Weights of a small transformer language model: MLP 768 tanh GELU.
Each number is 500 + 25 x the weight over its row's rms, rounded and kept within 0 to 999. Layers, rows and columns count from 0. Numbers have three digits each. The size before them is the row's rms in percent of the matrix's.

# down: layer 8 MLP down (transposed), 768x192, rms 0.114, rows 359-395, columns 32-63
# up: layer 8 MLP up, 768x192, rms 0.113, rows 360-395, columns 32-63
down359 105:476513515529491485529471500459464501493510481466502534528524540481484452523448510536459469527522
up360 088:526518476511435527477486516510515500491465506476515522504522451488477527524555472551479490493525
down360 091:511489466535486496490510497498540488506534516502477490536488532482486478506491502487530501569490
up361 099:534507482520516492507553513516547456501455492473484538474524507483496489481527515514519452520494
down361 094:518461490507507479477520503514468515485509526515532515538488539502508458531485504454523557487489
up362 098:515497494500476531502513486436498493532544471478512528508491493455501504497441480467479455532545
down362 113:534467469540501474503475475488495474490557503513519486537508486510503473521486527508539506473496
up363 094:472484470472530499538491490487498482447492505525539513487496468486466468485485522555509501536493
down363 103:477530515513462510485485473516451489500458497507497509485515498530540531510528404513473472512491
up364 094:508481520542465495488502468514490460474467472528508477516518490516536514501507476488488471468514
down364 094:488448473510518498480505505499474464551547492521494512475462514489514512471516519494485508530468
up365 099:482509501499464502484504519515481490547482461501500529493517523515489509505535553506487525461479
down365 099:517488493504495547472537446462538510487464521464497509531500533490468492496464522504475479540517
up366 112:514547495517549482451488492507519493542499467480469494481494492487518524491529448507514550503486
down366 104:464512483508464457547503501507523491536503494522501457507500517502547482512519462457523491508478
up367 106:490524511539508508503532477504512510519452487518473487516466527511509481474519444523505463501519
down367 107:512525504452513553497478500465492527527523530501501512533465507509535533479505496485484494524495
up368 102:448504449499508500480501509527469507485491510485527522491512514466455492522494462493510487542521
down368 110:495499511508466511526511481501461519508499467472454513501533505518462495525493499515519533508501
up369 100:525506502476444489476525473498493514527492498523465473501515541488534489528507507515541486495540
down369 106:498435465491518479535504481517505479516513503485517527503484496492540474512465451460482517510469
up370 102:555507503495473539498518526530483516445469465521464525473469499527520465450479490515489482514503
down370 105:541463470533516480512466493563499522487518448490491491517530530523497505498491509509489508489511
up371 102:474516534514498495552498484504503489457473502508490542534499505519517499513503489492494496525520
down371 105:496508503516521530534520500450432449522522488520473545488489507535481497495503485496532522490517
up372 131:532519452471545503489507531518456522443529495513484504512485498505520549537507494493488519486467
down372 125:525476484476500503504507556521477477499496514511431521550520475507496480515482508506476494536484
up373 101:465509526485488494515500511477533456489513480489483445464479479510511460520518487494529511468500
down373 108:537491485490515477516520496467495507510484459474525521521481481541506521528531519498487510517503
up374 100:507465527482543488478512492521433521507516495484448483499535517510479504485463505488513481465497
down374 100:493519489507481494527504482491521449568494520518544509434472460445517511508502518519520492543505
up375 096:489491513511528471573511484512532487510484479510514481508491530489534447489484520525492515527468
down375 099:512460485508487465499565515533456471537527508506478516491481519486495497515454542450498497475517
up376 090:463496488471548504484477490539518467531512502473519508477466518517503482495475437520505496509512
down376 108:489478492545542475495502494530507503518504510497475492490477514491477496473521515484513543506493
up377 108:502519497512500489495492502459513490525493493483492535490495555470458487476465531533494523503469
down377 106:488471524506496504490491518527516456499530477514514518492502448534536525513527487520492476509505
up378 101:488485502495468498477467526527496504475529481461548496487494494525515526532513517491508505526547
down378 099:498512491486513561511485510481494518517513499492529519521492504505483539530487541491500488503489
up379 094:489482509508422449514519531527494495495462462502517479495523499498528516496525491530530537512503
down379 096:495505470481515503516498501532492530487512515531487453482540496491512491465479508494429499517479
up380 096:465550474502500497485530455475488523502465560470514506507511522544440487481487484504530533518458
down380 095:508508507501516480494499506535527549476545498487527506462503519515516523509522483477552518532493
up381 094:458503466489462517538466479523491467529459490485467514492503520470520495502483501493490466496494
down381 096:555499530513525476512469514478502461519527506517519499487485491502503481507532507524530518497500
up382 093:513475507541473509525494492538523511518501482488497529524495506485491495463529525460474538462488
down382 095:523537466459484544524515498494511493511496464502481493458456511527478496544499554494525502497477
up383 099:506462500480499482512480539514533477474483526501500518476531545469488507491502499508539477521492
down383 104:502485519479500471526509494522473513476527513528508506496493565468489521504476508460493456469450
up384 098:504463482542467501511463491517558454492457532508515477540483503523513491470552549472497509477497
down384 100:529534510541475493498485524471486515574485554517514463502553505457507501525440521518474494521534
up385 102:561484483485490513519514481503502504499535577485517515523470530520501494480505519540429512527501
down385 102:472500514532489551495549528486533493468535532468433505521476521503474528490506526519493524498539
up386 110:520490498524486497494490519427578510542435453506455502516456521469520448479514456515463488490519
down386 106:503487481527467500478501512516526502527473506474485523521512544431553468497495450505483469501502
up387 094:481518499453526472515558512489534520525502530487513483480505477494525490531501497522495444498512
down387 092:499464486458513492480477509508452497468482477453482511495520553516502506503495480491510479486473
up388 100:488492507494507512563530488504469483499507542493498500509503520485508497518511504471527493512517
down388 103:441486498498506527512501510475454512476519484477483534558456499522495479498500481515504478460500
up389 099:522487507493473470485505527486500488488568498470483507464464508462464531469547513511537485482498
down389 094:490484473492447522498493430519517533530466522522499502508556470518528510509471503508471539536519
up390 105:479471505523500513500488496480524456524527494516560469506458456482525512523480472479517515527521
down390 101:500437523493498515556481478485442501508541476524517496504466505507528485460529511496491479509475
up391 101:508461517503517525479510533474468478546517538482538477522532507521459486538554509500487502510488
down391 101:521477541487506524477453514464490542434486515517488507500457550475491492477501493519547508512511
up392 099:473479513507525492491517489467447485468478519465519491489504475484543518493530481527521473532502
down392 105:493551472518483476497464492517511529480460535500474522503504546522529494522468489513526476519520
up393 104:460491524507532517467495506466516424491463433466502500479519503487487486505523503526492489462508
down393 100:459490508487504530520470512592486562509547509507462521502471453480479550534505477450519559448497
up394 098:501506493577493532517513509527497505477468504501486479503506500533503507536475499456506484518490
down394 097:470504509507473464511519469479444474531482495498493475490519482482509484519481536523526516497489
up395 105:472522527506482492522505521562512493511525510511488474516470484549496445497447478498461512512528
down395 110:501505514465493500470507515510562475470480523492487501483476498452489499496484549504484510482473